{
  "n_layer": 12,
  "d_model": 256,
  "n_head": 2,
  "n_kv_head": 2,
  "head_dim": 128,
  "d_mlp": 704,
  "vocab_size": 8192,
  "activation": "swiglu",
  "norm": "rmsnorm",
  "norm_place": "pre",
  "norm_eps": 1e-05,
  "positions": "rope",
  "rope_base": 26400.0,
  "rope_fraction": 0.5,
  "qk_norm": false,
  "attn_scale": 0.0884,
  "bias": "none",
  "tie_embeddings": true,
  "parallel_block": false,
  "init": "normal",
  "init_std_qkv": 0.0254,
  "init_std_o": 0.0,
  "init_std_up": 0.0254,
  "init_std_down": 0.0,
  "optimizer": "soap_variant",
  "lr": 0.00352,
  "lr_mult_o": 1.55,
  "beta1": 0.95,
  "beta2": 0.99,
  "lr_head": 0.00593,
  "warmup_steps": 200,
  "schedule": "wsd",
  "decay_fraction": 0.751,
  "decay_shape": "linear",
  "final_lr_fraction": 0.0,
  "batch_tokens": 32768,
  "seq_len": 512,
  "doc_mask": true,
  "train_tokens": 213000000,
  "steps": 6501,
  "dataset": "wikipedia_en"
}
Each number is 128 + 32 x the weight over the matrix's rms, rounded and kept within 0 to 255. Layers, rows and columns count from 0. Numbers have three digits each.

# down: layer 9 MLP down (transposed), 704x256, rms 0.145, rows 28-94, columns 128-191
# gate: layer 9 MLP gate, 704x256, rms 0.148, rows 29-95, columns 128-191
# up: layer 9 MLP up, 704x256, rms 0.156, rows 29-94, columns 128-191
down28:124189108068247150188204154198132164137147069106130170135195090105180125101113113199154121134150099129159140089130096156091100158092156159129144157119193117122140123083133101157132188111142156
gate29:104080129108085130150168151172092117114116117098142108229187085138064092149074155192026126208155102124087126097146094136175179142083165129097141127130165104151063150165183139113132093131058112
up29:197132133136120078081086142180118151143141141159072135065137111093170137145155131093167155171122132124046178145112155113146147122100098108103133140155064109142128115181085141135124148145118128
down29:155107104157189140028180094106140161114101122126163121120107124139140113097149122118071082044130119142183160119129099123168024081191128102169124114130106106163063175118088148092121093156090148
gate30:131162128098142100130132167120123139132193135125152093091119170085148131137076128100136078204154107104131094172175124148138116149095107127116115131061081156107102155181105122135135123103167179
up30:147151140200133137094143130132127122126107150081061099166049156116113101161112154122161145101052108105134175120107106099115111211120211089073137140160115180128144179127115151114167112131136111
down30:070109130097115161150119138097135106154142111177173108133135113105145154114135150140129081112122106122112148125166127085156080139141128116169120053104105077136106118097113207113143135101130104
gate31:122146125119125095148173135166114091095135077124139138099126121094118106170107141115094083129132085106094119130112130154084072113164163134114135119118147109170143116149180104137172126096090091
up31:164104133131139177134101118099089165172092173104091140149124151136132105073153141143151129140098121169093146127145137098124171118086161103163091136131134136165096153115082195114116080149159172
down31:170128136143146128184174098149125162148145053124110138138072084099117064147119100082109109168090134046107132107195137092143131125156145104132155148120067067098123120125112090144105102104165179
gate32:121177107107173213087105127116143149121206134092101114137115123057151153122096084158134174173127110113132133146110153139121086142089152151131113109237085209074070159108114131115119139109149154
up32:183162127185161100132089096065136138160108077078086095144133170169093153160108161157147088102103128148114145107127208105169131161097072139143149141123125194142145163136122127149116149160106145
down32:095112126105167166193106091122087124131206134137124092197151110121107140214111145172169088101185163105098160124126144111172086129146115137167153104103117068082104183113168110147150159101160080
gate33:081129158102091156141162134106066172102125172145131098098179128153117122129109121083063105117119156106124080099134142116156100127129138092154125068152152158085137158167163072133100083061100125
up33:184130150149123142136119114202179120118115061093094162149115125088170171150113170158165122081096086155143165103166119125088156157165125135177051129141142077134109107088212104075128195187095096
down33:143130153133174095134163166209165097136082168101145097102155084139140132160130169138136149187119134152163080121143135113154117144174082109151152146151117056112165151110157155122139122133138121
gate34:082138132150064187141130234142138080120123081184103143133122147149120117153161098149089136090084138117147136127184161123111131169158138129098148099045173097126145164102187135133084127162140098
up34:119169067131159199144131132119124135176137137193088153123110199132169139151088117075148096149182138175121145119174081137116106142175183148053130193094078186107144181117135163124097098175154104
down34:113161139157102145127138121202129096083137095170170133115145115098110151094123151155168180141125115138156090102105130166116192157089107164057146129158048196142112088171067120101179129058123102
gate35:112128169123199165131166124149076090100134105126139120119141105134122129208091092078108104118139049124125107133156110101075164144148079112089142102145133094173144134130148155080122124116115169
up35:073118133125104130170113119167124142155125160065096140061107135098143138129108155105136050107146136148174100145075145124118082135126114074174185184138154083158137114115156150103132152092176129
down35:169177036183129138108071079138139112150154061149174108088086128109099112086160124119150103100099109164125138125127144179173105128142095110133175079059145102208180068164160103070130090124107186
gate36:094070137142140086142143045149107166144076172113128083099090179138129154131111144100097142134125132162149062097143106098188127146142116121091137086148107104137111111155116170146090133188118113
up36:106064153102140053089168070121148137126128094121125117075122118133075175104065097134109115213139144128154080131120087101148074185119136125112108078111080149133130123135151128133096195169170131
down36:151148140106162095090100180158114116109129095053166166120152156080080140123113148136098147174117106162140154071155183111131119153112124145113177081087057129107096178143228149138149178177112063
gate37:083139076129135177119176067183113098124141103136100113182107096112121161150124086135140103157095093090121098123137101077166096157132130188137155150121136139125112147134139181128126114127142083
up37:176109147093109110142114101107132109170169133181177157131112149143150181148141156153132221177079075112121102091087139117095060088078162118099122131130089116092154164137173148093152135073088140
down37:164149091102169161128132103108138122186106153116134143111144118111179142151124168060105169153097120150143159107113091099152076123094124172183205168133150188141164134178086118104148086166114118
gate38:147230155108189132100066068159144149153160113168138127135117172111154085099134140120152101138099150134136108156078151149130147130070164089065161156116140164155153203159161155145035142119105143
up38:115165163137124190132122122155150092115137124116075173071105142158138131134095105115161081122078138109133116160130103109165212156117118181044173142229164125114179126181098166117145210120044148
down38:178156102170100137049177193068137205126148152081093132121182112168109162137173064179089129122164118103124139093131135140119115109130102163128130113116115116151123139124088191138156108061147149
gate39:091123133134091139137095125158124123130115137101147117098132137127195185092113116199172148166138050120157121120165130116128121128195118054131130116106116118095109121165178118102141164105129175
up39:120129146099138181112147103129099119127101104154156126172098121130143126102112149143146156187137156142159067075206125079169150145090089124135105058153134130133142144209146138133117158140103161
down39:068121145121088075153154133132164120175093114080139171153207118086139116126115060197143176103130111150147137142070162144160187084188138158064122094105144084176162105144175116139063158159092105
gate40:152156190126056170153154111186115124074123113154105181107108120157126120183081143146089121154125126136105117166145107033150198172154122134099154155096138118112121119125114105108087152120141161
up40:134114106090186137057136101118140122228155112103178149094130142155096133080209135132140124140159115202119117166138127082094145196120119158076141112155114168141136159124137238142181117149155121
down40:148074129122122115105171177047152096151100181109152033154107192163139112106105105128049168086131082135109136132181130119117145137151180102164147134077140182085137125082182123127181128112076035
gate41:118122198103100204162157175132172123176097089121158119154204092128086115148126113160144142075105086129085197073108121131102142162132078178139133070185150170114099122135182088192094083160159144
up41:196137143195165145072058109153145046139101132136121135160108097091122106095142143186152123159120089103175135182124078048090099140155146057125125095063152130047086146089156154167138116166119163
down41:118079131181095126104073174097106134165097108130079130106116139118150116143078039133123175161092133223173210153152122112122166127119143094137132094116165133121136224082139153157116132156175111
gate42:102114069097038153112106131131124172090104160144095121192068095148112166145091113062190150144070127114095088106134138121127112096123143082092151135084150118089125117125111157128095097171078136
up42:110110120104126126116114137146109108152117143134141104126088148153138073128194161115140101132134155137176147168140049125147162173157081094135136155148136164107139109151143147200136088152155131
down42:125120107142108150152126111146162093147143139086138122121109141178108119156108130158137148128125156096164104169079125140137104088115171105147120129156173116119145143104099162100168143120148113
gate43:076096107080103146160137136130176126070102161073129118096173091162200101133146096102128168102120126128111093089100101108177083185116160048092138148128103080087140172104138133217090092096127132
up43:122097080123159128095146150129106192156109096140123085092189106144143124201156101075136156122089095133125174109127118142143065101167161116155102152185129118145155154100133145141165135103163147
down43:160091160112168047094187101147093101119074171155101096090151122119122134103148091095133126162144155127102180133147123144136117053116141137161174165098091152068147096050154099121138107152153131
gate44:097144156153124142108104109124074093121150087173074141154124151131184169154088128149130084117128060090122137095141099131140118129156138136100143197170119071116098150148110160116087088135120150
up44:138064104079100153093118153184166121134123114097146154119131177152098174098162082124073167093096172167085120141110118118115143146115164100116116147095154110095165110132131100145180123154109086
down44:117128162174119137137145077108150114207119060122123100101194121189112152096147105108132195166175101176116097131113136078116089097084155109079208162167207111123157147185130124165101171153162153
gate45:126109135128131117119089110118120160140127117144133124122098129161137189099177110100157110086083146135110070176144077110152113137152146109094132146129131071111175189187119145141146106144025103
up45:160118116107131105071139140137084141152122105106151151126142102116187094100100114124204087087158143157113126139109160135217090138094100157112123144125130163149133138114180144132154136142102208
down45:114101150093143144140135188106148099170108149122143113123129076096144125137115151099126172119097119143155150141181135097186127167113107113090145148151044169135073153147164129170121176095149136
gate46:167173050183137146108198077125130172177186150141104144195119184138138135186122123142133139179131144141186084122065157108087110126155157183135180123152146128124118199145138133111171083152099148
up46:104096104122060069144092079055118129147162177099105127186114145133121127104141148109154170122143110141109109119125107198134130126152109099145161107102115166147119161184141176124114117108124156
down46:158148060100168122111116175116105132100125206117137129125081119129113102104167149096102102139113119043150140168137106136108075175189130136088192123063147118153090158086127124077116102128086107
gate47:119126129156142091148113152121072152100123134108149103054183128133163120100078194121086107139098112131115130108127092192139136102129153153131142128106142171132218128142147115143101161135155116
up47:105081126083127180148125091187121124059147092062186093127131149159157119141136103156131126189116167064145167101132163132035127116084156108145144143101113102072147170123100067140169099172098131
down47:136118097155133096204133031169121085086080162192042157145166100178161126136138064118076158091075088108164156094140119144161067087123164104124195119146107093156203117074147060093113119147113081
gate48:078166154222106142162174126185124113045217161201162180145163174173048161155117094146118121148086128231180169151144092140119116126127128108123140125124142084104095108143157089153134118089076091
up48:169167099140174159185172187092126099097195130161177165157109143156075148127080135125082134186099096172182152171136113094099140077134142128138152146093146073103052074129091119069146082204084133
down48:077082140097184176103112150094159153101117076247133178089114088112166092120137114169152182131118107200177154166154131160155192095114185177128149051088135056119145116184113127190156115206115156
gate49:153153061100143103128130139133132108105203170066086107139129104094091111121182142084111076138136115112125159126104128129112111138129116129103123082135110124092126085108131118115120203211117131
up49:068123169147152132129122087105158163079175125124109094153112146121145131163134161087073121210156145144111123150132154161118106102105151142150137141160070141110065062047119120161145139178156145
down49:114168204066060116114153162143168142111137123073114084108128180112079147118078120129145108169088118126141183197137136136143122142121115141160160126239104115139143120152122152132086141138162161
gate50:086175135157124150130095066061170168127144166117125134119115160114138174153108100103137113077147100110082108149098168065155152185135079120108156150142094137079133116100164101118146127152167148
up50:097187153113162147152126078086150132133155179134165107121096131059116068140145071109151147122111200089159177093104117140121150111111155113106078101142128101181113099157128160134106148125050111
down50:113097154145088091158135126120142136105079155145113106138116127113148123132130117075176143163149149064127136170176112214156169104136124108063149183184098138137134191130122131179105065125120113
gate51:187120106101182133132151154187199155145159149152155095139166136121068132129100171168119169181176138149123152107186074064099100129174139106185093099139094156142142118148133080110103132166106080
up51:131119128122115138195119145111127125142123131127147099088181179064139126157088104084066081071123183194134125108133071123173160106112137166110099150095164138074077179162146135071085120145132103
down51:118081089138094116066090074164113118138163085114137078136133107086134126110138102168086119137100146098179140169123125085202090100115099166133141161122151177131103140138106126105117105155112129
gate52:192108094110147145123215130086098095087100061139119202143136126104117100176125097082151093177063181157153207171098081119096120074085131099070189139151113147144200094051096125094137157169112139
up52:169123153081158219159154180138131070112131111093107140111162141118215160148152136109198104087126113095079143149107161179092118114118175162144092185103112148144110166120120139122083107098068094
down52:143125066076115135151101156101074122050139085140141121111141129134134106141151100134106135133107145140167099115158120155125131098146171104095076116108153143125102103149166148135145189144162177
gate53:107109140089127179204121080118191126155112159145181143101137140081125041127162140183115202177074143096131131067148135092173148155127132110159147149165129055130133156183139165084196145115098183
up53:153097097163137108107099108119127094114130147133125121122143095136146156113122131060110154111097041089132106084091116153156102095065095099150163170116135090113164106110127120116142192129085145
down53:107143114137111095143132111155118122099125161133095094172132102145093067111139146158150111117123121153157134090113082157149072136161164095101092110126135150180130157128153150111124197146048143
gate54:127172126104130111162114169115083101104145107154198094118134114161145110145040102144087110142153093081152083151126171127067099092124122119097101175091140105159115180172157151149149115194100119
up54:141168127102166151094133115140086137152157134052135126153163148151132180166080143047178087171147110145140103184153125148137114118170124110140103153103147089140160134137112137144155125175156118
down54:106098119091146132134053112126099113108110115136142127107144086136138104139106105092039133150134133144081131137101139139152131104124074119140179137113149104087085098126134099078135190119170051
gate55:133088094127106160111129086081126072114091142100101148108126119059163104156094118150153183120093146084130160097087131097101118087158115170159152073117067114073130107093182136131132125165188080
up55:151175146141189153119036108197102117100188136167139124151157172130165142088081133140124127108146058153208172123142155102124105152126162196134120174079137114103160171148155136131114097093097155
down55:160115076130063104170161161144172136113097156136170138145133136113164099155113074139112156087157154091080167133138142160121179097140104156084121152098062086169123123120145102146128102117083103
gate56:168081123201080184131064095150102139184094167153159119132145046126121174134017127084148223173148081162106114096077131111182122099177159118121087060173133142092098118083130135070121086135202102
up56:112118125114112152101077137151192160131080130146130139150105147128133177171104124127127160151107086099047029092200114146179127166113159133157159093097107111112117144114180138183130083169143128
down56:124158141079148101153150141090144127109171118099145104100139147140132107128108146154132066133123159074130193141157113154110124119127128129078148174122141119142134116192119123144122161120118152
gate57:132100111107092113158102132153125168125163065104160133130166149168109104118153143084116102120127076090098115108103093139183149141108076188142111097133146090142110121148185139162162068149110134
up57:197162158110143175146090148146125131123143107119141148156122124085147154130101115140095147179166136128087129075135053134115063184116108138194082125125109138194104075103160142149065144189131149
down57:124102101146177138132168092075104089150146168068127135106149108117089106140129105170183090171135127080137151192105173077106095119139138125089130109118107073081121112148126124094157161132116114
gate58:114164141140105109157099122111112082142131136176119133116149168152124187121131112138136155154128182145126180104132100123107077144151101120147083093116122080118111072106161117182118127092097184
up58:124133142189094076168149140113078119150059116189132107139122078125053124102114145103147123040113090160065082091189147122154147113164143100160167129083067119139071118138203087149126132166091146
down58:121054140054096141129114076139135126154135092122172093136057116082094104137165132149131109135157136155166179115145075114141151140091112119135152166128132118153111096126166123171125161143123119
gate59:066150181155093106091131133096140123107143144127161130158116136130120093150135144084119165110110127121128176159149097095071135143079166137143166132112079119194154128130197157133177133118106119
up59:145094183121192133104103069121119121110103128080100152097122128136166162095137153151126172120172151153165108078121145121122138178138104110153050052138152111141101140145137130167071130107115116
down59:117142116125132111114100129135102134169137181134169118172111110111121166098102129115106109108128174152116142122130174134119112162145107086065105173100133105180155084109155075098184143137152161
gate60:149127146161100110185163126173099077117141104136119155078089175074084157156125094119098111117143186137147149154145117070165111120138137126104151100136122040197180129148154134126158127103153154
up60:182099121129123139194125118125173139110168110115152109105126093138128141148158105096093145131119108164139118145162122105124192121186108120126092106135127080140080128133182156150154094099158121
down60:139137087106178093107140096150150143171086131130142126167148091075180078125132091137117122132128127194093145134132104123122109121108132114089106114121084130116081161080102126097141097137175123
gate61:098152137123058142104108134135149116118139104097112158127015093146116057168119154091124136150154094140158090142153091081144162173143129128093188089054149118079133136046172157129154132140137088
up61:124172144109111119087149111099123138101164147186127144133214162105142190088074111179117147103166139079142142104121174151150131087122172150115087132153055168181145118170113121155054149113143150
down61:137151132135135129165116017054128136130181143114158110104184143146118148160158091148124109132160113103118118153123098158159055113114147123151077140159157063073144144132146131184161162070062103
gate62:126148106103155089124093110117178134139093135201130167110180090105162093114107104132122104161071046128148125149129147158188102160085085141103027083115130143129125129125159102111217058118174132
up62:121103193121132142068120095121171117109132147099147168124060179128118114146179155115108155120157140119090137115084135096088072127142092044160136148153096162176103164193116129182058180106149109
down62:118130120077099034125127107237132162107110126161148154147108127203155168119130144200164091142154155163116133158101088150168081146150113073143120160175081147161085113131148183132055169064104167
gate63:127103150148125178081144097149193084116096110155143096117086122102081169134088164147142064125164100130106150137157113093137162140144123134133055119135140120139145134145110141141144112110168088
up63:100117123169096165127165105170126109091149121147150100154116072136143157128091133121155127167130132095083151138145129104123103170165078078105141076100143151170172144068096176124197144145076198
down63:108133107091159177127117110209150111098112106153122137132149134127113113081165092151117139141133169101053165148145159054135132150157104102078101108134159170139096103102102135121121090120123142
gate64:095112130126171104118155169125159131103138162092165119119150136047133109126176086162105134125136166168096095142121146176155122088139074172104090137161075105157094128112089106113079081094141137
up64:184122157160105173100125112180129136143126118142120135146164081144135150141079176186181097154163134156046147160134116138139117077143077162113153139033110181107170105180110099142073163150106136
down64:085140158141170107162180109112143093164131156088109136132162104065131089116145148174114133076143124120132131124139146090152177136118123128088114112137122063164147129059071138148148086086156094
gate65:196147120188174131170022118142165174117073168166087087142149075135146115106158149092096095131081149139158104138066193147124118170141099133114159089174153095125173115073097130163144112149117109
up65:124124108192109168160088152129138162178217135137116166132099116111220067105151182130134076091109030101067136113119234132147110195161102147180194146075178153139086093151100162130077167134143131
down65:136079074179119116126116102107123164145169157116123141145112159123084142138104136100118119142109079164112161162142156136125126151112118094174105049096115150110135163142147101107120178187070142
gate66:121100116118161135172111118081090085125124102143175130154161085142131135103165159122153147134105126112116161176077132164095153141089151124143083140097127151127113170063146132155112108097100083
up66:158099104096175171128126132145101139149077160142137123117154072120123092106068118181145121123094080133193146135127099156129150143147191059095126126065137121123140139098206155138105147139110137
down66:098150152072094159116118180163226123108159088118146174076091078049095150135152134150090203166142160112214131071080161144154137148121098143105121122112143097121156076142136115133136156119131143
gate67:152143137135115125108137108211144118140152048114151151123114137148150084097089150178126151086089125096146194104084187085126168148073151140096086162109127129118137164143092106197113130146092131
up67:097157131152104089155190122127076115082113166149077086145123145146130133133160099153146162178093173129087159130087121107125171115140073113102151154122144176104165093144113132119063139100083088
down67:135073118139123147109129134155151109143151145106138127137139117120147094146092083086151147067186077131111160091087136130162133132130122104154133136079121133150116119139123105141159131179106126
gate68:157128138122101092170111152067152131148177153147143093117084132116148147138149082125090096127120119146166094161150117089136115091113125151109114105135156082145141159088139123093121091159119146
up68:159139131140115073162122108126155114093191109133130107130145211097144155177159138127106132080110098106171185084153141159088134127059157059130123110144130123111152088092117187147141127115119142
down68:194083127074131097137136122133120129128146125180104108130156099094118107074057173090115118094099092110131124127042158133150092168079129086129089191135100100113150066136121103080168131150122074
gate69:145042168138131124138176108157087122134124081164124147126126126188111219188149142077112085155162126131101118155137155130140068170098158072094082137057124147089155126180117164149171059118139158
up69:108078147157137162130160128101118125130124167129118122114169085119120208093145095147147130134113121131137161120139140142157085188090129114146096119089102097062205095144180146135131096100126088
down69:160166076064103107099149113133124157169051147130012106115158094093094172100159149050126129168129111100097117166050058136101186123082137150124115148137119148156158093128106128144143139147115129
gate70:185073114083106201127056119197152081149115187125132101114115150152095103090059056101236143192077040156140139093110107171069069097125069125088061102143173170107167159156123084135137122080157104
up70:189113166150105178080202095119097122152195138159099150147175135138127142118068120150122062144138183146131138111046123131147141074216140095149122111146175152125163129110078170108138143141087060
down70:098155142115125118110108131156156127125056160113135069141123148111110208123110194093166133198106081109089120086132086176073126146059084079100086110135170185113109144102090144123132072083101117
gate71:148108155132164144162100076138121136103104135148113133178166088129166082160118148105113111103162118135122108112116161076120080153193125112122167091067183085188140120047151179144056069106115119
up71:068125112187046103149111101130177102144134160136149163117125129170130090123112122080199105117138135124108125109138189102070102091181181157194154148201070054119140110138088162154104150169137144
down71:130123152106131159153134137140134111176107133040127133127149134107112102067167152172177145154086071146046087147134142091111133093158132112108179105116124116159097157092086174106129112154135134
gate72:135148125134103067139027093184162084099109126114129135103095180104081105137095145072112121130133104164098171128112134134192136094104081155032143124092092126123149144136140188136122115131124164
up72:115142110167107173105126117140114130149097104120086196143142169114149129144104204135118023119132106123132148157179118131132152121201064158147134152133073173159149128110091152078158141069161134
down72:166155132143122137151135143106058119112098072151128124108129172059142146170095106094070090106102143073164138097097089114155118119159141165166092132183125106105169105100138089101161106097097105
gate73:089093111143116139108174179108115099153187099136115116163157149107065138139115111126131129051075083175108110132130179142198127106128107128150088194201163149196084114142116102097126211183179114
up73:116162152079125164035087119150128080089131200156134214110166182114124079116078119117085071102092172118078145084083197102141101127140095163052171054152096143138151080157146133127122144109067104
down73:088128149172110139136093143130100088134103112162091152139080111116121101099121108137137159019107181154156154182177102145140127092130149157081137207163091149196095134124095178100132152133091118
gate74:087121062135152120157087134065135113117118123159157238116160127134146134096124158122099151218113154145131201105126121095093120093136073118129141149151176103094121090132173102123155121100153098
up74:101128109092100164113105173137081108083168101121178141098121150122153155144127156097138128114128166156122152138159110106096195140108144137144107154122133076100106110168130085114123127091103114
down74:125148146185167151215198118146148179127076113100146103130138091112038099171068113092096146111119146124107086179045126110160144159128101120092190112066120138126143123161112135216138136132073147
gate75:087101091068121128139050079139155074139127110153124126111143083104090169088136099168116112134132143130153091099101105104184092085133135135093117186110152106154171124148175100103097034130136079
up75:079143125117108129144164097137100165096203090082162141173127059162137098168156107079148094133118071090134101158157133085078190186144129130094152104144141149111106157102115144144091174096080156
down75:077180160151093140120131148109190130112140085088100109065166119074164131140142129153118181143087182161144118115142152132150192186100133116173186116153109146124086155135169108159107145067163072
gate76:128161154100164066107188167177104140036103166154103096081102079149151138150083100130159129158056156132147152111088161104177120101122121094168087054054120108127106131147119119132153132064107094
up76:147122143146144118162121094136151141086048091124124150107167114113100140140129141133125078124111212144110123134127108141134170123122168149079107117120113159151142149108138105150139056112162169
down76:094148071172153137162068113069108129102047088119172167119156139100080121142110094197098110075120109175120152143185122133097132160123059083128150150131091157174126077165071138053088152122102109
gate77:138165112150165191139133077105124134078131127137051114156136093097125117104134103164130142109101153089093133130132150191091107083135144096115099145059168123168139129147122179134165083160099133
up77:120105151119103087100142087100149089106163136182174136124157138175097126150124105096122090073155101176115128128163114117174172115118128150156110074165179112151096122129190078098122113116141105
down77:112161087137154115133091144068167090115071101163122151110120152139110145124079112095145162154072117158138177167093064133095137182117152106128134100122119051140143131123095132170090174148134141
gate78:152113124131176098129166123130125127100155172155083115139138112143140141122107152141157153146083122123081105130131145168082055130134141063179122089095065125156159124173133101157170125174135172
up78:158125143129140182135178125118133178083165085154125102186046080220090144073170079111181120233087105083137126108109180146159159136152170076137117145150150123173123116126105129108127152161131157
down78:163151097106103163171136162137109088098099106111159135076130090088054174171122119128131154097175138127128179134109138148105120156153151146147120078125119080098125083142157138147115101098166109
gate79:087145167136187152169078106152130096178105160147166145091162124133166153112092080191129071156097110136189129075101148121122136100120124141141178142137093104084144179083160159126142124115141123
up79:126100146122072091145107156105105126107127143151108062133133144181166119137088126128090129109085095114113204063145164145115121081107167108145136154070125115154071172073175133148160117108096128
down79:133149094182159105121117098172054112103153144120144134161136188167127132107121115170062088145133124175173127086099114158147134151109128184123153147091151153125139180072143171128072118162135135
gate80:156087158109105115168098141129124183075130069138138186131115142158108111183136128166119099125093112070111187109147102085141163101097140099106180078077187142122085164080152051074101152132167119
up80:141137146088146109109133058112072114122122084101118139157177082141116141107115116142108127188145149156128132141124173189095176101069099105089123124131097142160144119160150100177158124121114115
down80:118167118152171124108124113061161131096191176146111136068090164118133094103113104168102137133146111061099152135105079104126157208101124127128117126139113168094139124097155125120095099139147098
gate81:161150162136143171114148137127144152144193097134124138077131159135089163132139136148083143105121101107115144136116165154111092132148153149179077089168113086138171142124159126086167101061163098
up81:111156135151163083197119126143099059141089199106135099137096087179144150156144092128173114123197081097132121083189132115104073145142130136156132108111084152098086095168071124105094139154120127
down81:142118121122159135133093152107157129127113088173100070108082149037161140057095190115149107112109113127131114091136144146104127124076142092193141185105124125088116145137083138124199094179120160
gate82:084076173118161137108106145134156121114158116159189204153118088152176205107124078081152117022146137148063125160157153139145079050094112111126115134088136206187181109072175144128149107156132050
up82:093117167098050075158110083198059147144085127161166166120124097111098181186114176095141112165114153143111123124099151135092129112091150173165073092099168102195148080137083127149090133166138141
down82:137116123128176179095146143131142098200071125187122148116136182075148099124081139171157125196120112137124079092255113119116120118171077075105131139118104161122185139120172161147126132115121122
gate83:104091096123148126133111186171128138134123087156138111132159132114166148098130180154176167118175108124164134074184094121158180145108120119107110159140076177171066151080113150141210169152108119
up83:130150177082129157032090118096148143133133116138114118140136130089087146083175134166116131082039130130082089098112154097137103149114117116108184107151121115073165175155134147073081113140173166
down83:181094156077144159134132098116150109102090061142114160123084114150111103109099137132166129119205094137122130123079156091108123114166092120104127153184146127149091097143107092137100112113160107
gate84:130165087099039076100090131179142156071132113107056139160097106158083144132129135150144111149118161156151106192110207117163084168134136163081165111122120112215099109157161164159204241131133123
up84:094118102140058055121144125093087121135128141158160194113086100150114156159142142201187139083114154138107108150162158122102180119113127110131137084190152119133147168210098076131179126116128060
down84:148150081045126149091153080112127112142107126168156146158045112138136102083083179156131133126120123059123103180185138156131121098138131098136170106135126137168099173130121170117133171183101151
gate85:120167145146123190065170111137182130138139148126172121135118107142103136156133142141110109130104110096068106074125101097089135109116054080145149085085106162158083130147090092058071152114177087
up85:155121116155130146130092112150078166136116085133096119162140148154141115119134160096117113146154091081113151111166107109168175136129177046146149115126171082154122168132100132127122104165141122
down85:082125155108153156144097135103139074146145168118112096142164144072116119139159127158096104076091095132108126144134105112127149099140137070069093080098091128097148119159168141172135104157142169
gate86:087099144122095126158200148099103161173189134114112125112147158206071128161096151095157160127110120072161107137101164115107064121181133151098110069110091079102194155084192163144174084158195109
up86:147097126126122133137137128111092122176190192045144126116102136184109098136143151191149128086193041109106109141185156132184065116165150069088166130110173079142134147172175171143081074200181150
down86:154087085151131111139123123083109116152160059100175188042148126133096080100156168090138138145150142119133136152172114154119112084152076123083155108102125162120148164116129181131132159185067117
gate87:103135124116137105089099135123175127103143140109108115147141125146138108111150155094045172123133119122102098135109076123102143108160117108111077105102081110099126142123115092125104105195141127
up87:096131109144095113127111144102112136154111161136136130115118158142169137104174140115183107116175102110156087157173121111117086112109148127097109130131116158147124057108145162118168116113043165
down87:086138133125138169129156135094150135122088134181084171133139156127102159159173178146113129161100125163114152166189111098123123116138160173120166177109128094119151150138139072157116144111145120
gate88:131145126094072143112126102080133146160136121152162156174135143188121156152106141132095105195099120071134120132108182127176154088125071161161157099112173074148161099189115101155071101119149153
up88:131137093148146085071154105141089149131125172137187162122152141129137095107126144139108142126162094157152118166113164130134127097140157131100081153113204157121168151165117174147136133190137155
down88:142148058084174141091143144146142141127142130155151116078140128103150165145135150050158134130148108125200112165143075143144112114113171168124153147101135139151165170134172132055099135134129158
gate89:146144080140063174107107113092153116135150157102127120083144162163122100115124143134131113148107117197167116143112159062103132157171078061109159108161163077172130134121138161129090154090192088
up89:131073114114126115186051095084097131164126131176162149158116102125145121131085114112146103127089135141144134152124188113140144114151084124155103099117164118119145153100124133118122149112161113
down89:129187078163125069164118107079155118157122165128123150131156146124130155121164159112156109126132126092089129114113066144135180086125186105102158166111107160128122161106177084115133140089135135
gate90:112168121118078098128100098104148168112173160106112115100185138137147156164185165159170144095130128117092087161133107153128096115080176128148115135118178076142111112104222110126168153092171109
up90:108119101143025104140086165214141195174133104137136110091187171151060158087078158169112108161114114128097154168125072144112168109121186150172096118077111112106125136171117100122113108079142141
down90:113095168106145155152108099139127117098100137136084135129129224148112104117213177098093146120119083125135097149078090093177094060154172104126098125100154144127124159127202133096163153146096058
gate91:156110151148118123152139168122123110214146154149185126084129123125103144097172051086098136174160043126134101184143140111121118156100108119129128147151093027181125135150162146081181135131112156
up91:087081166097129141127102090189080138158150154140188115144120176180106125144149184151088133114157118166158104144088084111203128115124115153116131139135141135178110144068091079123119103129204109
down91:118111176129142119100112202100105141090071153155069131168055104120096129133130110180099089109152122056149103157103117163106105098087116180142082154082122072083147195098138139131097136087125118
gate92:077115074130081154105145146172115053138163147095104106152052124137126122115094143127116082084044098139167106115168106162124128098172158128078096102135104145171099129086102093161147093117143117
up92:168085132113100118101156154083144149141126123120100131101143103123120073116078117091072236111125168142054129107071144176167107141108141122166104131116176082156161119111146145117110163130112154
down92:124164138162122187167136122089130162158132123201138117157146115090147129146097109101123129123111141115128152180097145078093084122117132149093177120112129115115133125133131137120095111098137149
gate93:173167105178152119116142152133171121108176152131128118157153117080084109185107149103121147138074103150124163116195100076124073138123130199133113124156119086108101115131166098093142127084151085
up93:119171138113088109183131129142171141069102133085097132157113135118140185166149097123111173065128154177111178170164093107114151147102144188144119148100165133102181081139115138139217089110082204
down93:072126152097140087155198145096136172139106153157129163121102087168174185172118115096171131141098188160124084169158102096209128099083087173145171145186159128133120116130115160102146180131136122
gate94:050138169121161171122120139140140107093112157106124140128162143195148119134105116075138113199132173166143139150146143142180101108051169177132090144111129102093098099174141084093103070142144204
up94:143151151058155133048171117128082094161151168111146178137180102117091139118143092131202120143162095155120071099128132145139117121050210109108109125135074122152110122160174090165064168172128141
down94:130139122130102190132118085171128119097165083157152065112136153128196095169173128115153083081152060117147146108175078154101091131109106158165111132119105160138104122133161109158120149140080121
gate95:091149080096120072185093101095130110145126071138102141123147150173123153149149103146131134108055136128143104138125113143128172153080103143120116145125194093163093097121098096224185130129172154